Each number is 128 + 24 x the weight over its row's rms, rounded and kept within 0 to 255. Layers, rows and columns count from 0. The size above them is the row's rms in percent of the matrix's.

# layer 4 MLP down (transposed), 1536x576, rms 0.0716, rows 549-583, columns 384-447
size [101 101 100  96 104  95 100 100  95  93 100 105 102  98 104 102 101 100 104 101  91 102 100 101 105 107  97 102 105  92  98 103  97  96  97]
[[ 99 138 108 111  85 133 129 127  88 113 122 119 112 124 100 175 147 158 141 153 134 131 115 119 124  93 136 176 115 136 118 143 124 152 147  91 145 152 136 115 151 112  90  56 150 118 114 117 102 123 105 116 134 127 141 133 164 124 133 107 110 145 141 187]
 [117 107  60 122 144 124 141 153 114 181 102 141 106 126 122 137 133 137 163 136 176  92 117 124 125 154 122  83 127 127 135 120 111 136 123 118 122 179 165  80 155 102 146 114 136 146 125 142 206 144  98 113 151 132 147 167 146 130 116 161 133 109 136 141]
 [178 131 135 126 107 133 112 170 103 107 124 150 146 175 127 134 127 123  77 138 165 170 141 143 184 102 127 139 115 106  79 133 142 150 145 140 137 125 148 155 116 138 159 133 161 118 142 122 124 143 126 100 153 124  81  97 100 126 108 138  83  98 119 151]
 [118 125 125 117 140 111 170 122 124  90 123 106 149 170 141 145 152 126 134 141 143 124 112 159 140 147 103  98 125 172  99 114 164  98 106 128 135  92 142 110 105 108 151 105 116 146 104 191 122 136 158 156 124  99 124 112 125 148  81 131 160 112  71 148]
 [134 139 141  83 136 147 116 135 115 113 101 141 174 106 102 158 118 151 148 122 111 133 162 151 127 155 139 144 115  96 117 125 168 141 158 168 164 133 154 114 144 100 144  94 129 133 137 111 125 138 135 131  99  94 118 149 122 101 139 128  97 173 134 130]
 [116 154  75 111  99 128 147 145 102 113  88 136 123 142 117 133 170 137 106 160 135 150 178 113 129 183 133 150 163  87 115 169 129 122 132 121 129 142  93 101  97 131 126 121 170 112 140 118 148 130  97 113 174  94 113 108 118 170 143 111 143 111 115 100]
 [143 143 137 140 163 135 171 155  98 140 125 128 123 117 146 131 107 177 149 156 138 120  81 167 129 115 144 140 145 143 148 107 105 158 117 110 216  93  90  81 168 134 107 101 104 155 153 157 206 148 120  92 113 106 144 109  95 149 109 120 173 117 101 106]
 [148 121 129 142 154 171 108 123 111 133  92 111 180 170 137 131 115 102 129 144 156 100 155 139 149 121 132 168 131 142  90 133  98 162 142 158 104 120 120 122 130 174 120 147 117 137 146 103 110 144 133 137 143  94 184 146 114  83 120 144 152  93  93 152]
 [138 142 127 119 108 124 126 129 129 139 122 135  94  97 161 111 138 170 124  89 137  95 139 119 137  94  92 156 157 126 109 131  89 101 121 189  87 129 150 139 134 117  95 130 154 103  95  89 141 165 162 127 155 137 117 135 149 173  89 105 132 151 111 139]
 [117  99 127 102 127 123 108 142 116 144 136  88  92 106 153 144 155 114 102 123  76  87  80 125 112 154 124 133 137  98 143 148 120 134 114 107 109 116 126 112 125 181  93 104 145 106 146 130 120 122 160 110 162 151 112 187 117  90 147 146 122 125 112 121]
 [121 108 131 109 103 132 100  95 100 136 126 145 138  97 142 133 146 188 159 138 135 153 132 122 118 137 170 165 167 105  81 121 102 127  97 149 140 175 134 108 136 128 122 151 111  55 134 150  99 157 150 157  97  81 160 130 125 132 154 112 117 121 152 166]
 [143 116  90 155 149 154 135 114  81 159 150 108 129 141 106 126 125 193 114 113 129 163 159 170 123  76 166 126 116  88 148 139 117 104  80 109 122 131 185 105 146 122 149 106 103  93 113 132 105  95 163 112 130 144 136 105 152 159 118 124 166 121 137 132]
 [108 128 152 120 110 146 139 145 135 135 146 195  86 128 129 128 133 120 124 133 120 128 119 140 117 135 138 138 146 136 128 132 149 126 152 144 128 135  89 127 161 191 110  82 129 125 146 104 123  96 153  84 138 100 102 149 140 112 147 143 144 106 157 163]
 [141 174 135 143  93 156 163 162 122 126 137 128 121 157 102 117 150 158 135 124 154 126 123 114  94 138 186 141 160 135 156 165 128 120 122 105 134  81 139 155 142 149 119 127 153 104 143 142 114 117 149 143 146 200  95 122 103  96 131  87  81 127 156 110]
 [105 142 120 139 111 144  88 161 120 143 114 105 139 170 133 152  94 190 143 171 113 117 132  97  89  96 108 111 153  92 107 109 156 152 156 155 118 143 106 108 107  88  95  87 145 143 124 138  77 157 117 161 134 157 118 114  96 148 110 120 140 113 130  95]
 [111 142 149 131 125 150 114  94 105 116 127 151  69 150 123 124 116 120 120 122 120 156 140  85 130 107 149 139 138 164 152 150 142 126 128 152 116 116 118 115 160 125 132 129  97  95 121 161 151 160 107 115  83 141 162 116 163 160 103 145 118 153 137 110]
 [124 102 107 154  96 124 127 143 144  96 131 158 130  86 123 149  90 120 111  88 169  90 142 161 125 139 150 112 148 103 161 173 118 140 116 176 169 137 110 110  79 132  99 136 129  98 112  81 122 158 134 136  80 133 115 139 128 128 116 163 136 109 126 137]
 [158 120 127 139 103 125  83 128 108 127 109 136  79  80 118 197 120 128 129 101  85 133 128 121 109 104 115 136  83 137 129 130  86 116 153 109 149 170 125 130 138 155 130 110  87 111 148 145 155 124 145 137 129 133 125 115 156 139  94  68 118 103 153 117]
 [135 133 133  90 120 154 109 133 140 137 111 156 104 106 165 127 144  86 120 156 100  98 118 125 153 113  94 134 151 149 113  68 140 150 153 134 103 127 117 125 119 112 119 112 131 126 157 116  81 128 115 118  81 149 111 127 161 127 130 137 133 137 122 169]
 [103 147 135 105 130 139 133  64 115 121 110 152  96 163  95 124 133 142 132  94 121 126 164 113 143 146 113 146 132 147 109  82 154  80 152 100 156 123 115 153 116 149 123 128 146  95 111 156 108 122 105 159 142 163 141 109 106 129 149 164 158 126 118 103]
 [143 143 127 166 137 142 112 161 130  98 152 134 120 133 133 145 139 109 106 134 213 118  76 169 127 129 136 121 142 124 126 138 150 116 184  89 129 122 116 129 102 155 163 124 150 155 159 140 152 164 125 123 159 136 128 101 150 150 126 140  63 155 162 149]
 [125 124 156 129  69 122 121 133 128 118 132 118 105 124 117 155 136 136 132 110 139 154 142 127 125 121  96 136 132 134 139 111 140 176 115 127 138 111 163 155 121 131 158 124 148 162  85 136 137 131 122 173 123  96 150 128 114 104 148 132 125  96 138 108]
 [163 149 135 163 110 136 101 132 117  97 140 166 129 136  67  79 144 126 124  97 118 143 170  61 143 121 139 135 162 135 128 128  97 197 110 136  98 158 161 123 152 104 175 143 158 106 159 137 138 100 130 127 163 114 157 145 117 136 125  87 112  89 137 129]
 [130 122 124 153 105 125 135 152 122 147 134 160  94 105 119 121 132 120  99  72 150 140 127 101  98 108 149 161 153 109  88 155 107 121 188 153  96 113 101 127 125  92  92 126 115 121 104 157 181  99 120 117 126 126 141 132 163  94 136 112 164 155 109 124]
 [138 109  95 104 113 126 131 118 146 126 179 163 118 167 102 122 126 134 116 103 121 107 101 143  98 128  88 159 135 106 116 134 131 128 129 112 128 138 153 100 131 100 138 130 153 131 115 139 123 126 135 135 159 120  90 101 145 127 117 145 122 188 136 103]
 [160 113 141 140 143 122 120 114  61 110 138 160 145 124 113 121 150 150 129 105 133 126 138 161 102 118 162 124 135  75 127 153 110 103 159 166 126 111 101 120 140 182 141 102 102 131  83  78 149  75 144 116 130 136 129 147 137 169 105 156 170 111 151 124]
 [141 152 158 177 173 130 115 169 148 126 132 130 153 144 145 112 127 170 164 134 166 148 114 160 127 110 127 128 128 140 119 157 147 124  95 153 143 118 162 125 134  97 138 139 165 125 155 137 119 134 105 136  95 119 155 142 109 116 114 153 124 113 190 117]
 [131 115 147 199 132 164  80 156 120 130 116 114 122 120 138 100 131 128 185 176  90 141 128 129 128 134 139 135 126 136 114 152 162 121 156 123 149 110 116 135 112 110 120 142 133 101 156 150 135 158 104 106  99  93 137 159  91 138 120 156  66  83 117 140]
 [111 114 154 140 124 171 169 128 100 100 136  90 152  77 104 124 146 123  98 135 129 129 117 149 142 221  89 146 168 151 108 141 118 123 139 142 154 117 128 152 140 140 142 123 129  99 100  98  96 186 137 150 117 133 152 129 184 120 118 124 130 120 142 121]
 [127 156 141 153 148 123 103 129 134 123 154 121 123 143 108 117 121 130 106 148  90 124 103  68 154 111 139 142 130 130  94 154 139 139 152  94 138 137  92 148  90  92 130 113 114 105 142 121 132 168 122  95  95 132 151 121  92 142 131 159 124 130 150 116]
 [128 155 154 121 121 141 176 129  88 145  71  78 140 122  79 139 121  95 109  76 122 113 136 137 179 105 125 182 118 135 143 128 128 121 125 139 154 157 126 122 181 130 138 126 123 147  92 138 123 139 101 123 138 117 165 109 105 179 128 140 117 124 137 151]
 [129 105 108 135  99 112 138 124 128 149 133 107 112 126 163  95 122 106 106 116 157 108 154 126 154 123 152 149 130 128 131 127 118 151 148 110 126 168  93 124  84 137 142 118 143 110 159 100 139 122 142 114 170 142 137 151 147 127 116 138 155 147 105 173]
 [ 81  71 120 156  77 104 153 119 115  96  75 157 108 190  72 109 115 107 133 107 134  72 160 162 102 164 138  54 165 175  92 127 119 114 129  88 122 101 105 128 126 107 115 162 149 130 146 131  78 103 138  86 107 128 148 130 109 121 133 139 127 135  87 119]
 [141 118 136 138 154 163 102 121 156 125 110 115 141 130 121 124 123  85  75  97 113 100  95 119 148 114 177  84 117 135 149 148 145 139 122 106 131 145 126  93 142  86 135 101 114 128 141 134  97 129 114 133 139 119 148 104 132  97 161  71 103 124 109 107]
 [127 153 155 120 115  86 145 121  77 144 143 148 118 129 143 107 104 185 159 135 147 104 109 105 123 139 122 155 130 117 121  92 168 151 135 150 108 140 160 144 106 155 152 137 126  90 118 112  79 111 108 162 167  98 150 112 115 139  89 116 153 137  97 135]]
# layer 4 MLP gate, 1536x576, rms 0.0919, rows 550-584, columns 384-447
size [100 105  98 107 105  99 104 103 103  99 103 101  93  96  96  99 100 100 101  98 102  96 100 107  98 100  99 104  95  99  99 100  98 102 101]
[[143 163 103 102 106 148 145 133 178  88 139 138 127 117 132 109 147 119 111  89 115 118 118 145 119 109 123 161 125 168 125 134 130 131 128 117 155 148 162 109  99 168 129 164  97 149 121 142 128 150  92 120 108 113 154 152 162 154 147 102 102 104 112 120]
 [ 58 122 141 142 118 146  77 174  91 111  98 122  98 162 116  87 133 162 139 125 135 123 107 113 177  99 130 110  85 156  97 114 126 140 165  96 123 138 143 124 144 122 124 130 136 134 113 129 170 145 147  95 130 120 126  99  95 142 142 134 174 153 179 114]
 [ 95 128 141  99 144 151 142 136 151 157 141 169 150 158 126 153 120  92 107  98  82 125 125 119 119 150 128 127 136 109 126 142 119 133 128  96 124 126 125  77  51 119 128 107 136 155 115  97 153 174 114 142 107 136  68 113 149 146 127 171 153 173 110 118]
 [156 133 126 151 126 163  85 157  88  92 117 158 157 144 131 143  88 135 151 105 123  80 143 106 147 143 129 140 118 137 159 127 169 108 150 145 160 105 104 130 123 122 119 101  78 133 174 127 105 179 114 109 119 101 120 134 152 140 135 118 151  92 117 151]
 [121 140 175 194 159 126 118  85 120 137 110 119 105 166 106 143 145 130 113 136 136 136 126 134 123 118 181 131 163 148 110 125 116 133 150 122 133 124 145 107  98 107 148 113  61 151 151  95 176 132 186 107 158 119 189 162 111 145  89 148 126 105  91 139]
 [129 119 119 126 121 110 140 113 128 136 138  88 108  73 175 128 154 140 133 150 125 118  91 152  92 164 119 143 112 123 152 133  89 154 151  92 114  71 112 107 155 160 120 123 127 145 128 155 170 131 155 131  83 119 104  87  66 150 155  99 164 119 119 134]
 [ 98 160  87  92 145 149 134 141 165  97 153 126  97 113 102 104 174 101 121 144 168 134  89 114 118 169 155  78 131 127 172 120 164 133 147 149 104 130 106 133 128 172 120 128 138 184 147 149 134 126 117 118 130 156 120 100 125 149 114 113 111 104 173 124]
 [127 171 122 119 154 125 154 107 120 144 143  88  84 113 127 112 137 119 145  77  93 144  96  96 189 140 167 160  96 122 157 144 177 124 121 131 163 121 172  84 136 102 132 112  87 134 150  96  81 152 119 129 132 162 136 110 140 115 119 153 122 150 129 146]
 [130 148 113 120 109 120 111 108 105 155 154 111 107 134 132 115 179 132  77 123 166 151 123  77 140 149 168 142 123 149 132 113  84 105 122 122 124  98 122 150 125  93  86 135 121 153 142 109 136 110 105 118 127 110 126  96 121 132 120 161 120 151  84 135]
 [125 103 141 123 104 115 146 144 115 103 169 109 140  89 125 111 115 178  78 105 132 131 104 160  80 158  81 122 134 128 115 123 135 126 153 152 128 124 161 116  93  76 141 167 100 110 108 164 125  93 143  94  56 136 137 172 102  98 136 132 150 107 144 117]
 [ 96 117 153 152 124  88 144 118  74 168 142 102 131  93 157 147 112 128 125  94 110 141 120 153 164 135 168 127 188 127 136 119 137  97 135 130 122 126 102 108 108 123 127 127 126 122 105 169 166 129 116 132 164 187  99 102 115 140 127  82 132 134 123 155]
 [154 145 151 150 159  84 120 130 143  79 144 125 134 133  75 107 110 124 108 130 157 147 164 101 129 114 140 140  81 117 125 165 161 123 146 142 106 117 124 125 139 123 103  74 186 152 172 139 156 137 114 120  89  76 129 127 132 132 144 118 154 130 148 126]
 [141 144 131 106 113 112 133 141  92 164 122  92 140 125 159 151  99 185 116  85 132  93 134 155 111 157 118 133 137 115 137 125 124 146 112 125 119 145 139 114  81 121 127 143 121 154 101 129 144  93 125 186 130 112 103 174  70  62 136 164 147  96 133 138]
 [110 123 193 124 124 117 109 114 101 112 145 125 129 132 132 109 136 119 107 207 121 110 106 169 134 119 123 120 103 125 145 115 118 173  78 150 141 134 148 110 136 112 150 118 114 143 116 118 117 127 146 120 150 148 174  97 143 118  99 113 131  86 122  82]
 [115 160 113 132 134 111 124 145 106 123 118 145 106 114 162 133 126 119 142 141 105 138 134 120  83 117 148 107 159 154 131 137 152 178 125 101 126 178 127 124 153 134 146 155 151 163 118 110 143 119 130 125 143 177  99 121 130 127 127 145 119  98 129  97]
 [103 104  92 130 123  98 121 149 132 132 102 100 106  95 135 120 107 118  82 107 114 122 125 116 127  74 155  98 112 159 166 128 124 148 189 105 137 168 159 127 136  95 118 127 174 129 164 137 152 129 147 155 157 115  91 109 159 113 138 137 161 127 168  94]
 [109 105 138 155 106 176 132 128 140 175 144 117 144  78 135 133 147 117 148 155 151 113 153 135 139 167 138 129 164 138 158  86 150 112 133 123 139 137 144 159 131 128  61 158 141 208 144 129 161 119 129 129 116 129  95  98 118 119 144 158 127  94 169 138]
 [143 141 106 155 177 110 114 153  98 127 140 126 134 103  91  66 130 157 144 132  97 110 115 171 166 150 108 137  92  97 154 102 163 118 135 107 150 137  95 153 140 143 146 122 122 137 108 147 158 119 122 120 103 192 175  90 157 111 108 133 115 128 102 121]
 [127  84 134 108 155 136 109 143  83 132 137  92 137  98 109 101 108 112 175 125 106 119 101 136 142 112 103 140 162 129 116 153 146 171 128 153 149 114 118 170 106  90 122 101 109 130 149 108 111 136 163 103 103 144 127 128 125 164 114 132 132 137 134 125]
 [132 141 140 138 153 135 162 134 125  85 155 125 130 100 108  77  86 149 138 138 132 129 117 113 140 112  88 103 142 154 114 122 109 159 151 102 123 140 120 134 166 120 138 123 117 166 135 137 127 113 109 117 132 145 124  83 127  93 130 154 137 125 119 133]
 [142 119 125 102 150 163 159 163 147  78 130 105 170 101  91 110 165 116 144 135 127 115 143  77 168 126 123 155  85 112 121 140 130 138 109 140  80 163 108 125 115 121 116 136 202 118 125 152 133 159 112 135 174 123 108  97 172 159 129 146 172 120 103 126]
 [151 159 137 151  97 125 155  99 139 151 144 181 120 122 135  97 124 121 159  88 168 117  83 102 109 140 167 116 151 125 163 126 101  88 128 109 133 107 129 130 165 165 153 124  95 118  87 113 139 112  97 175 154 129  74 137 132 155 141 134 119 121 161 127]
 [156 103 126 129 113 143  91 145 162 119 131 158 121 140 154 129 134 104 116 108 143 109  88 134 137 117 128 167 162 111 153  96 114 133 121 195 111 112 128 117 110 118 135 131 129 125 113 150 151 140 138 135  71 135 113 134 112 116  83 135 175  95 171 107]
 [140 110 119 114  97 125 140 133 129 104 114 132 106 128 153 159 108 123 142 105 128 114 111 111 166 169 112 139 149 112 187  89 178  93 134 114 150 125 143 133 122 129 145 125 129 130 141 107 120 111 157  95 159  99 154 136 120 101 173  68 106 126 144 132]
 [111 136 113  81 101 106 148 128 142 138 127 151 130 155 148 178 140 116 151 131 161 157 174 146 145 148 122 149 208 152 114 141  87 122 156 120 132 143  89 120 100  88  88 156 154 116 120 119 138  94 128  84 126 172 140 165 165 121 154 127 112 116 104 144]
 [118 128 120 120 128 168 129 166 122 137 142 122 117  98 119 108 116 127 123  90 141 150 127 111 121 131 130 134 139 109  96 180 135 163 124 124 131 120  94 162 114 108 119 119 117 104 132 145 178 159 143 109  87 143 152 133 129 136 157  76 148 134 101  69]
 [120 102 159  95 160 132 124 107 127  99 137 122 117 117 119 141 157 123  90 112 123 157  75 124 151  98 140 132 138 114 183 168 141 104 145 149  74 117 149  38 122 143  96 109 146 126 134 119 146 127 101 128 105 126 120 135 124 122 138 158  94 148 155 105]
 [122 135 107 105 109 124 149 132 139 142 108 125 101 125 173 131 134 151  93 148 120 136 107 127 112 117 128 170 192 108 156 145 132 154 171  56 148 100 118 175 123 128  95  98 120 112 130 143 152 123 137 154 122 153  99 142 120 129 156  78 102 119 120 165]
 [140 130 124 134 175 143 156 169 141 119  99 124  73 129 106 142 122  30 139 172 156 138 119 144  69 156 132  89 123  96 106  87 113 143 140 153 116  76 111 103 150 115 134 130 149 146 129 132 134 138 153  96 115 138 142 149 144 144 166  75 158 135 141 158]
 [176 106 134  81 147 148 167 159 137 119 135 147 150 135 117 146 140 120 141 126 155 122 136 165 138 150 113 151 143 110  87 104 132 122 162 130 131 114 117 130  99 115 109 147 102 131  61  97 102 126 168 167 104 107 151  79  98 141 135 141 144 161 147 156]
 [161 106 130 154 141 111 141 146 108 163  93 174 144 105 157 130 108 170 130 122  97 134 108 129 142  84 105  87 116 149 152 131 118 164 153 141 173 120 120 121 163 129 132 141  97 133 114 165 119 143 139 157 140  83 130 159 113 164 134 129 126 127 138 162]
 [137 140 117 155 114 127  73 144 136 100  86 151 103 131 124 161 105  96 153 139 138  91 146 147  88 122 124 130 103  60 127 111 118 149 116 109  94  77 102 111 105 162 163 135 141 123 121 138 127 163 149 175  94 158 111 116 140 127 122 123 134 125 105 155]
 [121  86 150 151 126 138 108 124 150 128 112 158 133 167 146  95 119 136 126 144 146 146 124 162 133 102 142 113 129 125 129 130 112  99  96 130 115 129 118 121 163 136 130 101 160 135 120 148 131 189 112 138 130 125 120 103 128 119 179 124 121 148 138 104]
 [ 95 129  93  95 122 128 110 133  88 131 175 111 127 141 130 171 126 113 107 131 122  80 124 133 129 101 134 136 130 130 120 118 139  87 150  89  94 105 125 104 154 111 156 128 146  95 135 120 124 133 115 133 142 111 114 143 106 109 134 116 115 150 102 101]
 [175 123 117 128  97 111 161 128 172 150 110 114 139  68 120  98 121 117 143 122 155 177 138 141 109 119 111 146  97 163 106 133 121 139 124 112 120 156 117 148 177  98 122 105 148 116 136 134 168 156 164 122 114 137  93  69 129 127  61 125 119 133 148 128]]
# layer 4 MLP up, 1536x576, rms 0.0983, rows 550-584, columns 384-447
size [104 104  96 110 109 102 104 101  99  97 103 102 100  97  99 101 102 101 105  94 101  96  99  98  95 100  98 101  93  97 100 103 101 101 107]
[[136 128 126 153 113 146 183 149 107 104  93 166 145 124 140 132 117 158 118  79  99 149 125 127 123 121 126  96 137 152 120 119 117 122 134  93 121 130 163 163 114 118 135 133 126 143 127 140 115 109 119 150 122 132 137 137 157 134 106 123  70  95 150 168]
 [ 65 149 146 163  98  90 189 143 120 140 114  98 117 103 138 155  96 126 147 151 142 119 140 131 112 118 119 148 145 185 127  57 147 166 135 123 126 150 137 105  91 115 146 132 130 160 148 121 124 125 138 115 140 177 160 134 117 149 139 141 161 122 131 167]
 [153 111 137  96 146  77 132 165 125 102 123 143 129 103 117 158 127 117 129 127  92 141 121 118 148 129 167 147 142 136 167 177 119  64 102 119  83 111 110 122 137 125 135 116 141 138  97 117 148 159 145  99 114 141 158 176 137 105 125 109 161 140 178 116]
 [166 102 155 105 133 155 100 117 163 128  95 102 125 155 140 119 141 118 141 106 111 131 128 152 119 133 156 102 138 163 168 126 127 140 141 192 160 127 137 122 168 123 119 145  93 144 144 123 106 116 171 157 118 100 112 167 107  90 116 114 125 163 132  97]
 [153 101  95 123 149 107 140 174 167 121 140 101 155 117 159 134 126 110 147 103 140 138 120 143 150 141 130 100  80 103 176 125 135 153 148 126 175 124 124 117  91 154 160 152 148 138 136 175 112 134 119 132 110 120  87 131 151  87 147 108 110 106 140 175]
 [ 64 151  85 106  93 156  90  83  91 142 146 126 116 154 124 136 118 107 152 116 129 167 121 133 145 138 117 119 117 125 124  66 106 131 156  95 133  97 115 138 131 130 130  96 133 142 105 121 116 124  95 155 161 120 138  95 122 122 110  84 157 125 153 134]
 [135  96 109 163  92 122 145 101 132 136 107 138 106 112  96 151 126 116 152 118 155 137 150 157 137 102 126 161  96  81 120 130 114 115 136 113  99 148 116 127 135 137  84  94 130  99 122 157 146 158 100 133 126 133 167 126 137  81 106 166  82 124 104 154]
 [134 166 132 111 119 104 189 182 153  99 120 152 156 118 153  65 154 113 136 124 153 142  79 157 142 152 127 141 153 155 158 145 110 153 145 114 167 156 140 145 150 157 121 165 138 145 126 154  84 122 142  91  76  88 112 120 102 131 134 168 108 110  89 125]
 [103 127 124 131 181 143 159 102 134 133 143 137 147 131 132 141 153 111 125 120 153  72 169 149 112  81 142  99 153 119 161 110 178  95 117 149 111 158  67 134 142  91 116 116 145 149 157 125 115  95  95 100 115 124 134 124 119 153 116 134 131 122 120 133]
 [122 164 158 108 138 166 159 118  96 161 133 162 153 120 134 138 125 136 121 117 158 153  94 139 114 107 107 125 155 154 126 176  99 167 169 108  81 159 162 145  83 119 151 158 139 150 118 118  88 119 139 141 150 129 122 142 159  79 146 129 160 135 110 148]
 [135 103 153 111 122 173 130 153  80 157 139 140 121 134 166 116  99 134 108 137 156 138 113 155 143 153 143 127 187 139 104 136 152  84 148 101 150 128 148 102  92 141 168  94 142 122 172 105 133 147 146  96 148 117 121 127 134 103 102 103 131  88 122 114]
 [116 157 124 128 146 146  95 132 122 131 150 117 125 145 139 155 123 154 110 122 120 153  90 109 123  79 114 147 128 140 127 122 128 101 129 147 153 150 148 128 107 127 126 140 126 151 122 155 149 111  97 124 145 147 149 146 152 140 120 147 110 156 129 133]
 [148 171  86 129 140 106 146 152 110 170 136 121 112 138 159 135  76 178 109 100 121 140 127 116 146 121 115 148  71 106 121 170 124 144 143 151 132 132 161 117 138 123 157 145  96 117 103 147 142 106 179 125 113 115 134 146  84 112 140 112 149 154 149 124]
 [109 176  95 143 114 119 136  84 129 122 148 169 139 133 103 148 126 124 164 124 111 126 142 119 107  70 134 127 125 150 115 122 122 132 104 125 140  87 119 120 158 134  95 130 115 103 105 161 138 125 162 116 116 128 103 144  87  99 122 154 145 154 102 117]
 [134 122 138 107 139  98  98 124 118 125  98 161  90 111 142 146 127 109 131 122 146  86 134 106 140 114 118 113 122 132 105 204 109 105 109 134 147  88 158 156 133 143 121 174 131 111 110 152 138 119  85 144 120 129 147 120  95 130 159 136 111 154 122 152]
 [158 118 128 153 136 154  99  86  82 125 125  89 158 125 146 109 174 163 131 144 194 139 166 111 154 135 150 146  92 113  81 119 123  91 115 139 128 136 108 177 115 122 118 145 118 116 101 148  87 116 134 144 105 130  93  81 147 125 136 108 116 132 153 176]
 [ 81 110 135 127 154 106 153  95 144 155 107  99 147  75 152 150 144 143 159 111 142  98 137 128 106 122 144 139 151  93 112 136 112 123 117 145 138 157 123 151 145 146 136 105 134  79 115 112 140 107 170 147 142 120 135 150 151 144 148 148 155 104 138 146]
 [138 135 118  94 150 127 125 137 114 171 128  74 152 123  90 129 147 125 131 167 115 103 155 153 131 119  94 103 140 127 161 162 146  81 158 107 128 153 102 149 127 120 117 120 112 105 102 119 121 134 140  83 114 144 174  98 110 131 122 203 169 116 116  93]
 [104 152 174  99 131 147 140 125 157  97 127 156 110 169 147 124 160 119  92 145 139 147 152 136 111 101 123 125 114 128 123  95  82 113 157  90 132 156 125 149 157 143 131 157 115 106 129 161 148 153 118 146 109  95 155 108 107 118 148 108 114 128 136  93]
 [167 130  80 130 135 128 117 106 113 112 165 170 114  94 108 144 122 123 124 131 106 119 125 168 124  98 145 124 105 103  93 121 128 128 105 124  97 102 137 161 112 105 155 102  93 114 137 106 102 116 158 103 107 118 155 131 149 112 171 122 156 105 101 120]
 [170 119 130 125  99  95 118 117 108 159 124 150 128 125 109 152 146 151 126 105 154  92  93 122 101 122 149 116 155 131 135 103 138 118  92 105 108 129 105 137 118 109 153 141 101 143 191 103  71  81 135 145 111 145  80 141  99 110 130 155 139 123  95  94]
 [134 141 115  89 122 125 109 205  92 120 137 121 163 127 147 157 171 112  96 141 172 122 115 144 129 101 124 129 120 113 125 148 170 125 128 161 117 166 139 112  85 122  93 112 113 139 107 101 107 119 147 149 147  84 133 145 125 126 138 134 161 139 139 153]
 [117 118  78 121 110 124  97 114 139  85  74 106 186 124 128 125 133 101 168 170 151 155 152 130  81 150 171 128 149 126 132 121 122  86 141 109 141 127 117 117  95 147 118 114 141 122 128 110 120 115 142 140 104 139 122 120  94 122 124 105 103 109 146 158]
 [148 149  89 127 156  91 140 143 147 108 117 118 151 101 155 124 144 148 135 166 142 159 105 138 172 102 145 164 150 131 159 176 131 155  98 140 131 137 175 120 173 156  92  92 177 138 117 139 118 108 115 136 135 103  87  99 118 104 132 124 131 150 103 167]
 [115 159 118 133  95 135 117 141 179  85 129  89 147  91 172 146 140  88 145 132 128 117 111  67 202 126 101 125 130 144 122 150 114 158 112 152 161 129 125 102 111  75 125 120 110 115 101 125 142 145 141 132 130 136  91 173 153 114 159 144 113 161 121 137]
 [166 146 110 137 108  79 151 116 151 114 114 117 115  81 164 135 118 125 141  94 141 100  96 117 151  93 151 127 110 192 150 151 168 136 142  80 125 137 157 114 142 133 129 118 125 113 143 124  93 137 131 118 119 144 129  89 163 124 116 171 134 109 142 123]
 [105 175 148 191 136 115 142 129 145  99  76  79 141 129 114 120 129  76 130 111  76 116 168 160 134 130 147 152 143 151 139 153  86 113 172 155 122 148 128 126 109 104  93  86 106 115 114 113 116 114 128 107 119  85 143  99 182 127 131 111 101 142 120  90]
 [129  89 159 108 130 144 100 145 147 147 139  91 151  92 134 131 109 143 133 117  93 114  73 135 123 131  90 158 109 130 123 131 149 108 106 118 112 136 100 136  78 107 146 150 132 160 102 124 126 152 105 141 126  92 130 123  85 134 114 101  84 135 133 171]
 [124 162 135 101 103 165  84 134 168 150 124 129 119 147 130 122 133 137 148 128 119 123 118 138 127 126 118 128 127 190 153 177  83 131 164 152 114 150 141 108 136 158 149 144 123 158 130 217 138 169 141 165 148  95  97 138 135 102 104 145 116  81 140  90]
 [146 146 161 121 149  97 125 101 113 130 161 100 115 108 130 154 188 149 134 181 146 114 159 119  95 111 131 104 150 132 186 135 119 194 170  79 130 149 133 131 122 134 133 130 111 103 103 135 162  94  90 138 145 132 139 129 122 113  88 139 166 153 128 117]
 [ 97  90 138 124 153 104 103 122 127 104 149 114 103 158 101  97 130 123  92 136  84 106 118 131 103 146 101 136 128 159 140 175 115 133 129 115 132 143  92 134  82 126 156 179 164 100 125 183 131 125 140 143 110 129 129 115  96 103 130 146 121 120 145 140]
 [128 133 118 119 161 145 104 118 180 132 133 171 166 164 116 123 119 151 136 141 145 138 123 129 140 147 160 117 149 143 120 129 160 135 153 120 141 123 127 118 172 142 149 139 126 119 139 134  97 118  95  96 144 118 131 128 114 140 178 156 188 132 167 126]
 [ 89  72 137 134  91 145 143  84 106 124 123 113 142 117 150  96  92  95 141 154 148 114 132 143 118  97 116 124 104 126 112 104  94 126 117 162 130 126 190 118 136 110 167 140 144 127 131 112  87 167 129 141 124 110 130  92 158 134 193 105 138 138 111  99]
 [167 141 143 147 121  98 139 156 114 184 138 161 118 152 123 137 130 113 111  88  90 154 111 100 129 118 125 109  93 152 151 152 194  99 152 144 148 102 151  83 134 150 148 115 130  81 119 132  95 134 133 102 114  90 110 122  91  77 131 144 109 145 118 131]
 [110 137 126 171  74  94 144 118 108 108 139 111 128 141 134 156  91 147  80 107  94 117 133 162 117 158 137 164 128 136 163 157 138 118  89 161 126 116 136 162 133 141 101 144 124 149 148 163 100  59 101  88 100 150 145 121 131  84 166 137 115 136  94 147]]